Each number is 500 + 40 x the weight over the matrix's rms, rounded and kept within 0 to 999. Layers, rows and columns count from 0. Numbers have three digits each.

# up: layer 2 MLP up, 512x128, rms 0.0767, rows 347-399, columns 0-127
# down: layer 2 MLP down (transposed), 512x128, rms 0.0766, rows 347-398, columns 0-127
up347:509457442500478440462447477507572524541505469500497520575554570528546497535515515570551520496496546548459501378484455499501487543527574499451440453554536518524541518435539522541521501498508458525451499427514519446538486516501527568467417491457453478483477508521472448528499407516405534425427467462539444496451525528515515556492534476503544440483491507534500518455481516463481508464444
down347:495472535595494446440490538511394457528422448531507441428575459479483506497499469472550464504500478504496440497455470504564433477523453526468524552431575445456510476528457529465453494524505474516486529527491517524546474519499546471555473487459412500498442523539466417557490410562460469515515496555514488519463460539510540534454545442519547434476497512471489579489516547468557479454544
up348:526512489511489557451486393522490466543512499431549531498512482552483557447493451487467490460532525511464458431498473531445476528549556469488463544527531509449487467497491449518491457426485517474524562513516472508466557472535472544495448540512521505550520433517563526495428566473540516429466547505483531478493462570479511584479541488512456479538505407484486443520516577495493434451457
down348:554546517491544481537467556522493497491501484488487465450428483506520480488480489544509516477481441470465453513518499561505510573478481499522554468527484456508441530535552496489442469523518485532480457457456490492489487462489522526512526496530500513503483621469500440439503535544508507532427503572504468500564519534525528459462468480558532572519474497540501484445535455520496466515471
up349:518453485484489515522442497516542500472472528497506543465588478522540524502471434543484464448445552520480524503481473493518472577492517566508450512456539457466456530493492469578575548496487449560431527528553543441439485515522510450559512460528462490481464502564480466505484565471514451393586526382457545529552495514486549488555482480517529448495458537550454430503509522496459548455452
down349:478519503516474515458558572456546483518525450519502483492469512533540493470494531523531538477555550464520508502506517477548453418518491477492552453519478509494515547557482429421467412429487473495614501537538474470468539449471497473518427533505503470514569487550435622472600429484534489477498551480498503508605499587504519513471460513473455553453490492468536499581490507570548473487456
up350:485535551463568452587478508535498541478478437515538540481429500504525507541552542504531460449532462479507474477538432474491506467471499458540442436506492473423593512538480487543542541486512437574558553474565457441505474569538504475542525497469490451496476506482403494415489462514474536518553505507509496559506452443465561469486492420511530494536515552447448500490520497455510517557492
down350:530475496555510560421422499550480495532586531452422501572515580525515470519511533570546440494525481542550506518581501529480509601511484483513531460477506515468477519468448492501473481494444498483537511515451455515518512469543491483505463440478507473504457505544512430489459546546505528514484489514470548437489457541460539525515548480495444422524449566455476494542538587425470540553509
up351:526491458508465516468466516494443458492545490468452395516470542515500504377473500497421511539581528495537515419456539487517568452502432469567536521515541521498473462481527462501478516548542591538455493507469583611497532574503476544519487504538477442454453452484515437465492446540487533555554416579461534457496459609475468478467555568572546489520526525573479484468550511564477498605511
down351:437567482566520588380471441456442510551456575438433447552499527520529467510616477475520557535625660469496473553492476449454590436549478527490523529516505419513473498415637439626486554484532482535467520481461608475504545544547506464515505420605471482494483544514519454517483396531437549471541482498504513573456506490504461493532429531546468525451455576488552472454514549500579460518477
up352:461542481525525530488498527486425518503508499543505485525518427457480468488517497469511483485509473560457551563495492472565524452485554470502473521487495550464534498524579450501438463535447507485461548540475465547539492440525510460441516500486488533477439501515482507466430586534496439572465442503511528512506526488501532461493496479493619462459476468436449470511511504463522530469540
down352:477515529511503466475470467489512426541402413509461497446491549457451503499525531518535484446466486471521515534457533474512488530467467499435497482488483488492473500538520456545455492462490499444533493484593473488546501575506550589462449547478495499596444538485462494511537453562497543460489524424514554558529506522471487489538482504486444471452463492426550512504465477420507508484502
up353:451514471499508513530496474452493476526431469516468491461558502491541436484596442465434399478506492549511560491504540459522477486483489572541589573531517498524465511539442549474530503477451508483435425456494509535526525543513557421485522499512522452473476496426504545534516457543527518496507438457505570527451496499536500483459503469562527451523516519544457511410521477510538530541523
down353:531451485466454619549487464409525525464462475455527472537486476430521449571505518528410469513567452491561481514457495546519467516535498452541529584493412456524434512491481502497438529530451470461499539461524427545552489520547502510489541536549466524558458549479480515496444505513569436590498514538520502492578447540465499507441499491458516482489487516503479456488550469500512573502468
up354:501482484518460460556407485507443487448453464532480411534534481560528470553526495464507453519515477532461476543494525527458538539502508498480488555500467534508581491513502470512503479488552502493459541507543528505473528479481513503457506422478507493448444524571521515465471409523467437404515463487450479418540561508528538542414486534472530557501476478538555509557477607517461467523484
down354:498529477475510493538475446506411507518526499451546464492527530476492502533589534489505435508475490525496534439472527597492426522508577485537590509502483515521475504494529525473483476505452507449519479519424554501468553484545504544494502415522487512537517466463471566507524527505520515510510529447558569465503522456560487419512533523480515578460519540530410476490548524463463490544535
up355:501475482464505520471521448509392515547552477473522555490451478529509508543524440560559428510494462514515509455506575473481505484521488538454474484519463499483565515542486467445573461519488508525424525513425512459531553537535408475515497435527518443432521494464524491479569499513440520510575443523453475481483438455510462574494483483545459452472534521484494432490542523540484521477517
down355:532432457559411495482511530430515493410471449565511467452487510537555491517499529519545508466532469465537459531496479509527446558548485530507550510493536484520486528512529538511518444545580479494474492530466449561556521475461497501496494524485458491523412501505488480491473505502490445426563489445496473498505483548528428497548555516461458515478483512504506438538582492501461535431560
up356:522547515495448424512435562467570518506496537528484496489569492494534461460572488483446410598504540519473559489514555493486414428501492554578464461517524450504468544567495554510547488478537464555474448550439469516520583525499468427497496474522465496421520572495531560484534461562496473461502428552416470534518507494612488508462506490470564422552470494537504589552461466500416479430401
down356:500479485589474508475549521494473549518418532438445503435448483505549490440435539539462476502506571554426460449553402472513599442577451528535515504516496528504488531581452491552581503488606518557453523495600468533530547460375489406493456585555590558511523443510450396494438616495559566518534503506516433543480423458407565498496568492564493504404501626521417490455580503513511468518489
up357:478544545566513528421498508482508469596493441534466444499533483520432471479538431431472570502523470553466527496446465508478442443515509563500471531499502573482488509466385522478472476476457552514516547491436494457521480453490521537415535587583480495427521490525522414472406500587516514582431452597526515563446528515480508429538579544523481579532447461505553567476586531450513503478490
down357:505589524528534490558492583528533435483584526497472488477443497506530515458576596529408462435339520398548517588471455529525486456544449471509539429479530482493487496537472532506606512522524501522454482495495564426449485545586472556501477538539480534435580538555451559492504430429518492560523591475537501422517512492519470519509465420418564529452480404558496558547489467539532491523519
up358:504512406478454483582555458478520514473428526504539509493501483439428545494513493486455523574520576462482489512442458534481472490526488488488495474511541487611523505482486514506481467519507548533489544535475517519529544539463511484502565518500496549508443514530464548517453482592481500430466558429394478561434488543509528521545564442509474537529511564520487517448449523515458501532569
down358:516542479505519440446483514537476463428505470451473472434526487508493486583500542559485589516480558467444509475539481485532509505548580496555488591547473433460433449490514560542467496465395429500495476437570526554515453545559441500534484521480593538475582439454442483517483556492414489503481447545519370540470517551499530542537558496487541491483529410520480468549470535498463513480491
up359:532507508490503483534519516556458496499466471472563519512554502541481519390526563543521509463511530479438537422474555456469508483555511464448512494502454449500492438499490488484489513539487511538461472546468514453475509510557464495464434484536484503461522552489473503564478425538507499458505561514478545448481507499498496492481504520579518510540481573521471374472487508510521534500508
down359:532512495502432512461568543500516510442514513520465526521482519540521536565517550525502515466551530512527502519519525537453479549544466451538485513499551503532497503493468439509534483497502508459462518396544521550482549477476538474533485495540527526499511463486472510497506510553503524517565516467570445521475505551523552519497478504474520501465524519463542530510533551519537481507527
up360:514414504515497491533494551536534531504552530535563531473455516502509485487486474509512523463476484478532538442536398549535510473467523460471558536573429562507491480442545522537479538499489464481483509476502467476550447468500551461449494461481428389531488462473497454468480570498539544470530483528453568475541575466508437564461463466517453447466560467485462558522599462450450518519519
down360:510499534535467545546470519420474465468526509458437548536475535433494506494481601495464437519434528508565447551498538538564487537542450450502519500487538488517505516487464421479490472470526467507553569474529510510411563492547504541517520494520531530456536482499480516530423596520494495618533517467509496469473609460520511489480502496501538530516435531437487547491501489508558545533536
up361:537544505575558524512461554508509473547551541438429546458486487513523529513502534447528481468490529520485572478497503545418530454543520473448565456568493522567511573454540459493513599532516486557525543501548556493478500429505465446455487482530571485527492472507558520446508573576478528472485524566495493517506552486482501464468496518527551529547459494434516527553482448472482485563403
down361:502491501435543559450425502525530441499541573534545391452535571492456491520490543561476456541539527470549523426560494475521473511546554499498452480485478545492445455530455568502561459455524496538484496481453516485513399481448508486521530449531530457532479510550505487515493514514491555444474477464525445551536484482483522495535518529469431481505529562454500523506481509465410603491467
up362:520483465470504428513505535463453552432509525571503519531504368424504577482479490517488442451577531497451481460515565480464508495509492568511468484539528514512542515493492431524507549577471575481488508430481491572558524489510441472487537471480488476521508467503571406506479501509509470529604447572437518523432469621504487524466482452505555410555459525509512539514491528528496546473475
down362:430491522522526480509516581496474403543438524504434461475437479489468527540447512513503503480446533440440552519432460521539581537532454460478462508520535499546481538472521544449520473409549497512512517448491554592457508497564535489515553607461523440541543492470541470561522563480497443474454603506521473502551487607499465488494506459541483436462463434621564475519546539528555485472512
up363:471513476502537460505539483511513465468520474453483488496550526495489568462509481570400521530466436533515440551446517541513500574515469557491499467507507502600486494560448576505491463512419483541527495439499522553470436533530516422420530433507484403540514471560522527492432506465461448528485470496491532504503500526522440481452486552546565468454503528477509504613502580537483486496564
down363:424528535538477472527514492539517427463518610475509561497472525541518564475472495523521487518488532598459539458479447572505442542479446449536527441534466502528457506582528488517516519597498502487534496468463538545461508495521430431499502466568517474444496531474546586479525548419527502526506432485624534527491471515563455490557562487518458469525501418565446535432466525545483442516488
up364:439485445508518454488486445485505603533536450459495488502451443475540526559477488501506503489500468502431574530520524471531460510499518474477462452409494485531516464472489535501527487473467472519474510443506538470455454546507475529529495528451496442494440486475536506493540552475509614542523467515539447524517513511472535555463460486498460473504473496580466433506498474430554535577483
down364:495491453474455473541512513489499567459440483513411447450473414574502520553509541500458451511513484477501468492500536538431534483540522471474489450509516504505495500512496530487548512513487403429470534541506527530515463527477418494468500503405476476510463422440550471432484476520523568540467511462541471572524449569499556493535536488504480477443496466453496489488573548490591465497540
up365:429532431487506475521548516473515484553585561503524552494479438534585469499476520501498457503493553424439524556456484470473533470536478534514516477476494548508523497548541487463486487568504523496542514465510523591454476546458445463507568435445458435495470559618487520518620381508506492492484510489398553484395520394469501493463474539453518463542514423518516516522499486509521510472471
down365:487503481468514441547546556534508496524502537523532475468509512514545508441469441490532435547434560457513513572509468486519466510499510499515500477463504494523497500440575529483528518539470491520478518489458603471507516536492573528534512514468450525427461571509563478513537520463474536467479532478445590507450431499493470444451436464516496489553559467564544421474432412507452521502470
up366:513513467519485555470460506510495552398526467542494506549508512447530466500480490470560474467457515514479548561517447525498510511464501513443465430491462453512539507599473446519481508499552505533505521489534467561461430500483411424486498486513548531490478485552492434445566502455473538512514533509479500509486489418517452533456583548504482547485482524519534504550540526509506557432450
down366:451532520459452483499506484469446529579506529497425435448484505441488480518479510525493436519517499427543548490470461485484483470449529415447505528462536434520474463532543462451447536496506511490495521481459507396444511481470491556568483488515485551425523447510551532542511512496435524498466457516526573452460468556480537507548478516430508509541503450478532505541519462521503507479477
up367:477523510527568455458483511514478430498514483527476517532499552511551489477525515472470515555518430480491543476489480514416473558475520472483435524526508469527498509410480505546481576493451517521538524479501485521501485531542486455428522520500454472535446551577505566513469468434559476508556526479539475540493561502548500493551477590481448482426569503508562424519482425422535531594567
down367:541523552527415515509501484493494517512450555513508434465544480459549482561466490509504460418477470440532542474495502613555497502453482537517401474481484472443500485523537496472515427488524433522489538439546556488468510507498502533517495506512570577530483520392483582523500587433497450494517528523489519545486480572491505584448494484475533446510577484468551493505547441557552517483476
up368:490493457532509481488476451540485546519543480521494556550550578502453502447472437416463565599455504529470472519404484467463464458490519540522463479547577542466522466484491461501584521477529514519532594511369473522518605464483449503545488520537581603514494575422543481464496487572520463437438462509472446486530444504554479464465451411486559558591529509507521463464542517489502566450474
down368:478522519388436415439479480465476521525502505527526477522489519598576447565501538496476557425510501603532491623476536448483452485417499534597557550494470449523535489460536509484532479487507470480485476564512524447544467476512519536562451510448519579401494392475514524537475567566426532447477445507507554475507523476516524449477451525550399426473532529567486469513459511571485476536472
up369:475561508529504464516525526613456445543475518531576534517562469484559462493443493524484485524522487507491524495464455474453551424414446480445566541479533526428528470475538473523507508522450531433475494540516540518440546513565493459398483540559504497543584493479479535485388448444578496504446431524545512515526468419447481463529528511523550529489481497416580422508467441440514467515538
down369:594457573487466496503504537537555527479485493534490504519434396478498395499554459460492437439536470490429594507487514521514509526436538514538530561539512488491524531389556494518497475462471494541480520453493470485503535566515495530542483508487489509559548443450533531512542497479500507517493457455555575530576535546508535497514459502470537459479511479472486489534548511465525469498516
up370:482506481537542487460499424468509470532453504451475529497610481476510591515535552478496574393546481522423470474444556516440446524499498522538464505462533531506498518534478511543518511495533489446482518496542487544506480521520506452474466479526470476504416418505511472451477483482542483430430501527515511486467467493540543495529511497478525507474491541447457498536460535522495454528472
down370:569486516491522509521519502497507542482492498461541513472487568512546455565472476486532584449527489447526475549476528558494533495517485465484500493506512459559433445519471507475457474517504549504526501519478550522506534525514456514555522503566555477489505515494552583449508493437510509571463526512566421509502461514557579518487489474580460486572504536445496552471580498538462559552462
up371:468472532437518476547463500570508468505561436527411411576556479459490518558490522506483438524505545409534452461493481440499449463487459471485577473465518440486495485568540544530449476540547492481531432514551591501416510457442499513431433530498399506468410459513543495529524556512436516511501551470490528563473575482552543563542533495553465528500499466582441570519494504503519462539504
down371:570474497451494466464550481426519417482487468506475555456505516513574486450538472526521519511511431564473513513485521510469471458492504516425499504509538541511532517560474451530494502575501502500516518478414476486560440462530448438488479516525526556460507588412499469494533537489447537468542484508424492507617522509569508466474533489509557497534513524425523511440547490511520445483587
up372:479521591506541459575502520418431499369476453524521486544447465490477478465510494488467479506495469505600500494459528495471532479520476528521454474536606502496479488465525549560605440548598460495570442441534519503503523522496523535543487470486482471517510481545490479473435419507482526445516509471471577488453485550531462431472443355490532428439537562534473407500435580530428498536571
down372:536590509441421464407500521572421549402475500453457537506446472486581483426489526484578485457461446414554546483421504523526486514469535535406468447481527419503454515511512496509564543483461441499567440487544558571440536490532445560511614553416458478506554483552489470474478457547527519493458525550429518438448423491474471413507516502466507571508488532447488505505463512573400458518532
up373:532464537502553485473491532484437517487456500512451526491488451453533551571497462537485482470528642487523477582549475487485396489524495529457501467478512536451481447486436420494542472488521522533459560492523464550549506497477483462547465547520570510499526520586458458510490526503567545557524446452482580501421525558477501551416513457487557521469492509477539497491458502483456510535594
down373:467473503573503496390482482448561417439530528522499501488475469478455515551510549461515525426491498446513457481466516468541558494482445428574482473573539497532543493480453531477429484538539511452486480462507489511525448437560477541488538480548513487505472577469472501460544501495448568443454529482611460471553470525505566519536511498428474489473433466454455487546473507435535536552476
up374:518493430486475494584537482492504565543549497544502554420495442453473446571491540492480474514519496500482581537502506488477508508490502542517429506471498525486519480424518499573523499465472470566472462470500519553517428552519494477475465465560491486541527429426544490485545430478547539517562535518473537539473545579470381541495534514547506463486526544473522414534489510543458495459522
down374:486538437468508460477496559544441506549511534498455524575557493455471492375465543512530470467573522518461481578474499498499490457546485548484534472509547519550490526549522467489454459448540547535453553491405512502482490535528531489521486541531482515586542506521561474449460530564544469469475451574500463485528474524483503457412498571476515550541527527514492447538458467452509522509559
up375:505459502518513440502531489487509488468544469534493454448572488489484566486528505576521505544484529426520466508529487500518524526463483498496541499440591500556506487518431480536575514558529471521437528526523507481515510504526524533507491454474519469469550435519575433538550504523440566466476501454544508508463470534450514544487506488517406437526461522453492411500520483529463498533496
down375:494574506487494495524495489448496518493466457512450524434412477445531408451494455487523532469510496490453477445560457508429501449515456476478487475530500503495506516494470509502438463469490502492525531484488490550515474479526480486540482549480502502511435547535466497494552519466530425547452488505505477513568479431551524509429445492486512506487444462525493528502526472509503462538551
up376:404416458554544397463470529484461520428559493471508524532548486425484497499489539494522474512498527441448506508528583515516502497474513574516469542462471530531422563408536510485482556512475494496478482461504483499476514465429543451506529541518489469541509553571531511527461450563517534464525454433516534490474486490505441491516453424457537489607514497477521507518529473509508546539485
down376:524481509551481482545493489574518526404461526509464517519476497433483543470438523556452492489456483488505542506476491472545502479515411518528523469479559499493445559581550530477534536410541535457561534517533458500536498577498486506541553506506589441426508494459416519503496500478496558478440508523500447488511390542522548458507568517540526520494428436492425481529447543544504503479483
up377:514518462547546525524496456427467463437388496461465523531482499483415492484567517519490522482457534570412567497512563495492531474503462467588474530493464445530499488524481471565500523478517525509498539441477499505525524495502457524519503502503499468511517514533538498511503572562489464501477459526495470564480473437520490473437418568537526471524419533468517533483481557516478542486490
down377:473530507493496486465506494479550500498573440492476509493535505528436501496486514489543523565453501469512525491474535524456418533459488419492546523469511542536465489478505599487515485531526494482539530509510484548540450456533504522472495521496457501473530506496479489448539478434580491486491453478499504501571506487542481463482550505452509570562499436521500535479483474508482569493497
up378:507494442498514493491420444463521537484523443487497496512485518552442460483588508502499502491408539477513455487516435490557475527580522462457510567446492479519492462483429546514508448419499524481501526473535456458475521527540486463437449509514499509563478477585495466498471464569534416482479448521459556462569501559515491466449556517423492498423462493549496603550567553500529498493503
down378:512501463511530517491458582552482467535476500441520541480519564580461537464488544430387487457487544484469494527608468490495526487530513431580557523569534474480513466481547526527476494491546550497506425516514543491479525469526459498547503496545520561474570429548518497523519505509500530538526533471534493489496467552421540535459505487557536505510510475510511562458452503553539491485381
up379:560485471522412519427475494537467463468490431582504524456492491512545472570435459527531514424509476554527544522487452512535500510546495532537532529449428485481460501455484489473552434543515560518510524536491454509493482609493473466447538576475464489507468554542547453510512406571434522510547471462417472453503454505517416496521565510494512482480486505553539496474543480501478518488495
down379:531508534486455538522530496513516478425520485588525509479450478504526459554570439467528489549518516452551500541490455545495569551493500476601459481445442447534472516437581470519496562489488535407473477471480473520487514481485516500520528468591514479487511501472469455425437480565474485497519505520548499543619507483508523480521526506524518585526468453514476487491519460541571478498504
up380:480495451450507494442502494402493603512486438550516533498495425509470491590419495474448482557447507516468497473537449441508466507529511545500500489571506524498488534498471439520496510466536421519530513500477493531479537481480512496524542456479516507511458508531519467478496569564451468496511532524514458542489554482476534482429492479535562485449566539447520546464534465495516508528571
down380:532468478553437550564561477480501549537473518497496545604468497516505468485503542471512476466513502490491499520575541530476440528551454459496526480523482500560513403542422479501498523511527442491440494483477569540445449536434527573501424503481483480513531531539451589534543495507478583511502529481560525468500538476529535542531459561540481592458501478538521536476496562518542406486520
up381:450446496544547469533428464527528523546502488533494467495484495494511552516504534517508471499397478476571448470494527481514465451445421508489483536497545458537531478418469491480539467466552487475463512495502471527503545506556583476476496453483530444482451565502480509583446569487559499495438512598494490547546490584494515437522423523511458471538515519457446516447489473496474495498492
down381:425534519478447476489482432528501463520413426499513475554491472538544573543522510516547536494504515505483490500437510503469505531382444470510503517530505516428581502515541556490536506582545515506494567467508521497449499555443435557468417579504526530441544553483535523532448507545544406444482443550463512466488487497489441522511468521524479486559562494536519509501525481586475384502450
up382:433494509522581498576419495442551505438566484503492526488423507584442447518524566496532499534507498411561569536512451455507526510584506491515499496436514505509486464449496483510502476492536492482503518491448543425547503471491503535513502480526502515503475530476487469508508523498527487425523515548474506545442519541478542422445483494422550478502484397415469515488470564487408583475502
down382:496451506484477509459456481518494495513552458518499559434460536495450510473534453485499437510457449525523465531481527473500513532467476497434489512508450531512443492500513536461446479501478514486461515512490522476476488535478514427554475509495483482487546523513528503468537541533562421530471475494546537469465518559500471606432467451558452523530484470460382505509488506465559459569522
up383:464485518500471477539436518548466499512536467482517503502502523435492488463526513462532440522455555549480557468541444475491505529449446525499577450518530508509480439525545446544582526508486523497464542403480500513558524510452467450504464540435493486468428512483494481529534497514416541522486507558484524462544490509516477488491498441493550515591600497460524484504540560584513549470497
down383:435509459442559489489484461487549461472438507464455479507572465538494454470501483515541502470406491538443545502458426494555505473535542459614489473520445544566480417463553503447559497505476471493514538541496478517556529460438479506509522433585504467515536508542512583526475447501575431533436434534544480511402503518512521505522487594593497510498481557577465455505483563473450520491505
up384:422477436528538459425534505567570525602530522514594521437543571561485457537570519523590474520581484550603507385480518525542530524552553552451460421564543481525576413422505572527506501432456459566443561551448572429476508491436499472510462481366391538508455444520440414515524464539427548455467465523432518488477539481515462569507473438430494404518576539434497528439525544396497462391491
down384:493428525470457439491430572543656524540468489378559381420516575546483526498539482478605507574586593572564496460475523573581498487578512413457529493510491480432423470429502560501605541408423489603420540626532606357473467427506502541532441480525422456462408515507438484531491434564515657485550444529425541520461554551535457478458669431448493448503482496511477522435488499470430515405622
up385:562505495560515477431493487505494488459488481487528614476498543557481477524522526555403442467544494497465577504496448578518536464490464462489512489472554531517480530449530552435509447459540489572498540489520521482416505455475472478503470485581530446519574549506540442441500496498553557520418456460436500526521450466520532454463412508495515448450481469541536559534498505552482471525560
down385:541548468473525525459558474519518550460465497477489448503536531494455383531512473481487505527507521496467479449525519526487526590462520513492489561427507582554498527434501439534460522523509500518532444541501566510479432559501500485464502554471463471452500543498535484480580435398574539483570364501499499533545592489485509498510503442539474588481512425522464492538556477460541449520480
up386:570562521475505496492468541561473419489477536526485408475469468566572529441442437531472485529520550539492498506504499528520482490463475503500558510467528518483459523509537487592500476498458448486541493545373564488552527490520469528522429491506557539449489546493514517473460474477554531482468545611457457458486458554472512473550512529561603508523452476475500527417518564506478509436537
down386:498474486490457498531525523505499480460493500496545510535480485506408465448527514480493606482514456552509468482463444570418502534502578594531440492607482542549480493418498436486526457476418454563449455431525501534549487472532497594466561481511453476590487460533488538438415527515512539479519524512516411558546455516562513433491542476576482500514537473531576482498559429496462506487540
up387:526495496568495528436431402554578498424566461504504540516480495512590505467526475449427518528508523452504488534520563562433430527475442563519476497574524494521463583429469509526534536536500550496501525558504539441420470467523558462445498523525540494538485517421479548490485532508481512396498528496517465482468516492549527541489489493497495537566442483439417450495503485475495574538586
down387:455604478496556533554524616478411503438531507509446531522542431568492527569463511428574519508476440535463564583464477495535627504526510548549477506466558530465487550623458487452470453484520479487574475499489548563475456437485501556405505544461472553540459566466507465552529554469529485445556566550438534582429506514437436481442511488490518490492450601569574496475440514513525459506466
up388:464532511517552523508524521487515454559492498446540440518511483515425462544402488555536568464474582489540549491545476530500477485499492547467477528442458477422487491533467499492452389488515439468489479495462601522543471567537484462504542526550465510468482497478459500437527531494486468479482545524567483500516544476484471538518534473497522466470446475542488495463495500486493549541477
down388:510472537424487455513523479472420517533472403533504543557513561525532512500495477478535524499514420524507491420480522502512528477483533480510452536515542532418494504418510493536441575512524547511586476491516498474488519575452563521502507496504419489449509534544523465523431500479524455552578527531525465530456481556506534458534474505540601525498524532469499527455475428538497478522519
up389:516512467474466418675552497460465547548475533486441557421490512501523578473490418471507451552457566530460529463506412527471467485473410585532546554578497583381522509464524478456457570485564516587472449492475457517474536487505448499497462488551501540541466606516534376581563517489517525516429563556502492511438528524540528453482479468497518496519443495566499573543545497468545540482429
down389:527385483506506485512435578512457545514479489562483496587519497459431530474529538475435461392450621553471436476456457411484480537463543598628490503551518596429639522497572531431540508445517451603541489497542471567411457552449515516521525381461472493544437536527571515451547469481459518541435540540506525451528498511496586514514451479477507445468419515494478417522481457463489529475456
up390:502520490480531474510468478510559485451516454454584519563496459514520491550469500503494489559513481492500567456472486426458506494574515497620459533437415542475434450503540520435466482587526565515445503501542583553488449499503541528482489421556483539428502468463521588407535501547451574484512563486423493526548459514431531458491600521509552494487478478515535455429483516486484481504532
down390:511535515511587528498552444578560502505524511498556562578496403497458540495585429493559469554560516456517538526511455495462496527532505537561385541509557615488549474561446498430502506558560531546469507441556589528432464555457532500475498474495484501465491500512460482470538447455491487488535441421483518482489425561503484523461459492483491453554511467443593494445571497472500426485489
up391:508458463514485539491471458457513500523556557511535459547523462476544496465512553509536487528486589571492522522568458513498521501543426555421507434523471480513615512462432467501588433551506469559443491485462534460469480519456479419566542473491503528539498497555496541491506453395513539569498446462482497461519557467482465466476453605495603519443461493552471425552525471479539571479534
down391:482519468552492486521527417477408501474582517483506443432518458498569565488496393537384516515464478413465424501511500496520430560516477437488547552552507556552487488635534520569521483526512504483459487486510529508547458454500549410520531480559561507431519487514514549528502513529548496523545577516558510416513506516439498529522585478468538548512461451506490530493406512532512539487502
up392:470497515516512575482411468594446468505512497563525557427534531488476492501531459539517474459467524509450502530519492569500519508417438440489456443477454518456525542543507441479495475519509448557511478475514511489526477461513428492533432517468525550505492519486518480422524448543518562493432542519476514493515548528450503525504491472537504495439517601464455483422544476579579417506535
down392:468502495472428519447496480486484469469465473476475507448485548436527490606469565528472569550519627511504483497518475508455427509514433521504507520557504473450486485462523530574554478489576436440472512486509515499500524556510478509549530480525588513494444367467457448483432562456475484518504517459483444502488476483451487539527525451476456495466531554472482511545478603468473555522511
up393:423511461485481603513509481521457457479430468472539524500587499509481523483469465526503510509540552491515539512488558542428488544497447437435484561524518506482465403573539451483513464472528511461501472449464480533497456491492520517545535570613444511484543469456492481412499447506491524594478541542509484502503437463500478464578526430515557524531507536388546535470548486492511477512532
down393:524528557518501401494559470486481505461480479504455497479547536533505507570490475545509555480459509462503492455497452504525556430506476488419468440585501466517477509458464471498498525518495481488521528445494502528528535457523465521490512522534502535541518506427493511443470544487521491454522462473462421531534515556554512455462468503499437491530447515443550476524527466458505523488494
up394:524478496514472447492495498537511464519522502479484458478502499522482565472486462527473489469481497495426535461514507498534511530509506523486564538525468476437531465405526453469547431545501483432478502550552508490441480514544507484474477462493522545542457499471494540496487475564568497454478458522473506516517473520481476525499530539491509518491568603456494493512501485510475469560429
down394:477539506454504455482575459486514522517446499498507470529466510481486484480565498495431530507525495488454521494544489523486538481464534483481509545430527481508478496459564489475519529509508506490477472493516540479505474436443494528515471499540449539517481512493483499434501497444513467531475534524517502517453509550495581558570532501488560555492523489493487468593557454544477551520511
up395:473482523548482529550554519486470484471501445458505458537494504510549438517550555457493541506466539505528497437520457483527505507478454543481560543447453490461533475446498482479577447459482522501484496496545524554485566497501539509493508420506502471488469542451478555450528551452488550528533462455463553441483467525506495430483457441474439478522510560492520423498506536489507520465534
down395:545494504508491511507579501485461517502506543513484522455498559489491522576517462436423543517481471447460504478432565516505468523489543541553487496460584512479493522515515505558513469452520507467555480548556449492497551518514594602456522534528520497527502520563530477553562515438523474572504483461555457499452435452541550564478497478552529486543519502531451484477478488564531537434502
up396:532391487565458504500479557555595581475559439520508528587542449482520532463521466460485459508383515513499483484531489518510459555412499536533463501471594471498459505482501495525538462475458461424525499491536454491563537500511511482504518446514489518524507460440514538408486501475464501488486478532541482535505476513480539509491458508545456486518479540504528549486562514469492491556532
down396:496533473590527430508488478448514547477432530473524506561544521468531607570456464491498531513494477497473545419454512607503539533519440438512519552532581431546528517511428551548524520502510430489475493419418388480483611531530441572540547472529497567425500520350523531441485495486478440464468516576537512479442557568439491524458479597429521466445527522450449490483559533427470446444559
up397:512559517475490495492467453492488479586464489501554432486525496500511539507517455558455502456460487556529533533498459444490462495521532476440520511432503517512543461500489460510455505424516543545539531540469512571466526506546462451498425460495467523538443507581544488485545496522539498535425574542553530400434477565426514606445483535509552481512477486533480515487514509513504545476470
down397:522487507475515539452503472548473441452529428514511426478478438450547437452472516469424495488427531433509524482530484560424582456515501580485491448559502528505523515511566431478504467436469486525508446461528447457549493473549507450498561489508491419532512496497422469485509444494461441529532524477440555606443520460492470502495508558498567551485562474494498538475501547516486551501500
up398:510482459489424476461497475540487546507541497405597476524595519512482481489464476474425554540499502465498494511463563479511488485496471529497501452460535529504458508507505506488617528488513555561530477485508480406429431542547465446482485493515514516504543447515519553529491487496534552503424534544503448515450449492445512475534523555542432473523539571471567455472554509504461474543497
down398:512514538482481524512462488445581514435537475518433424433471489508548564524470518508505517546526467450494545507485503475405534543470466461500450495461476535473489565471467481529496516453565474512527510521501507424422488523440499501550504529543448519460467442462496477555422494513537432526498503526539527491485496491454478529492503514466515504511512543533486513585434491470474450476498
up399:516530393433536471499534502483500472481533466514487558436442551499488522558517523515474545521463504556539510486544419499459449488489458475495501529491601553524485484440436524513459457489462532513452528482514570472578539460492482550495373546551464542553492480466441459416537460481546548486450494472518519473489454565515513527568555448493595473509469439519488528547519455468454508512511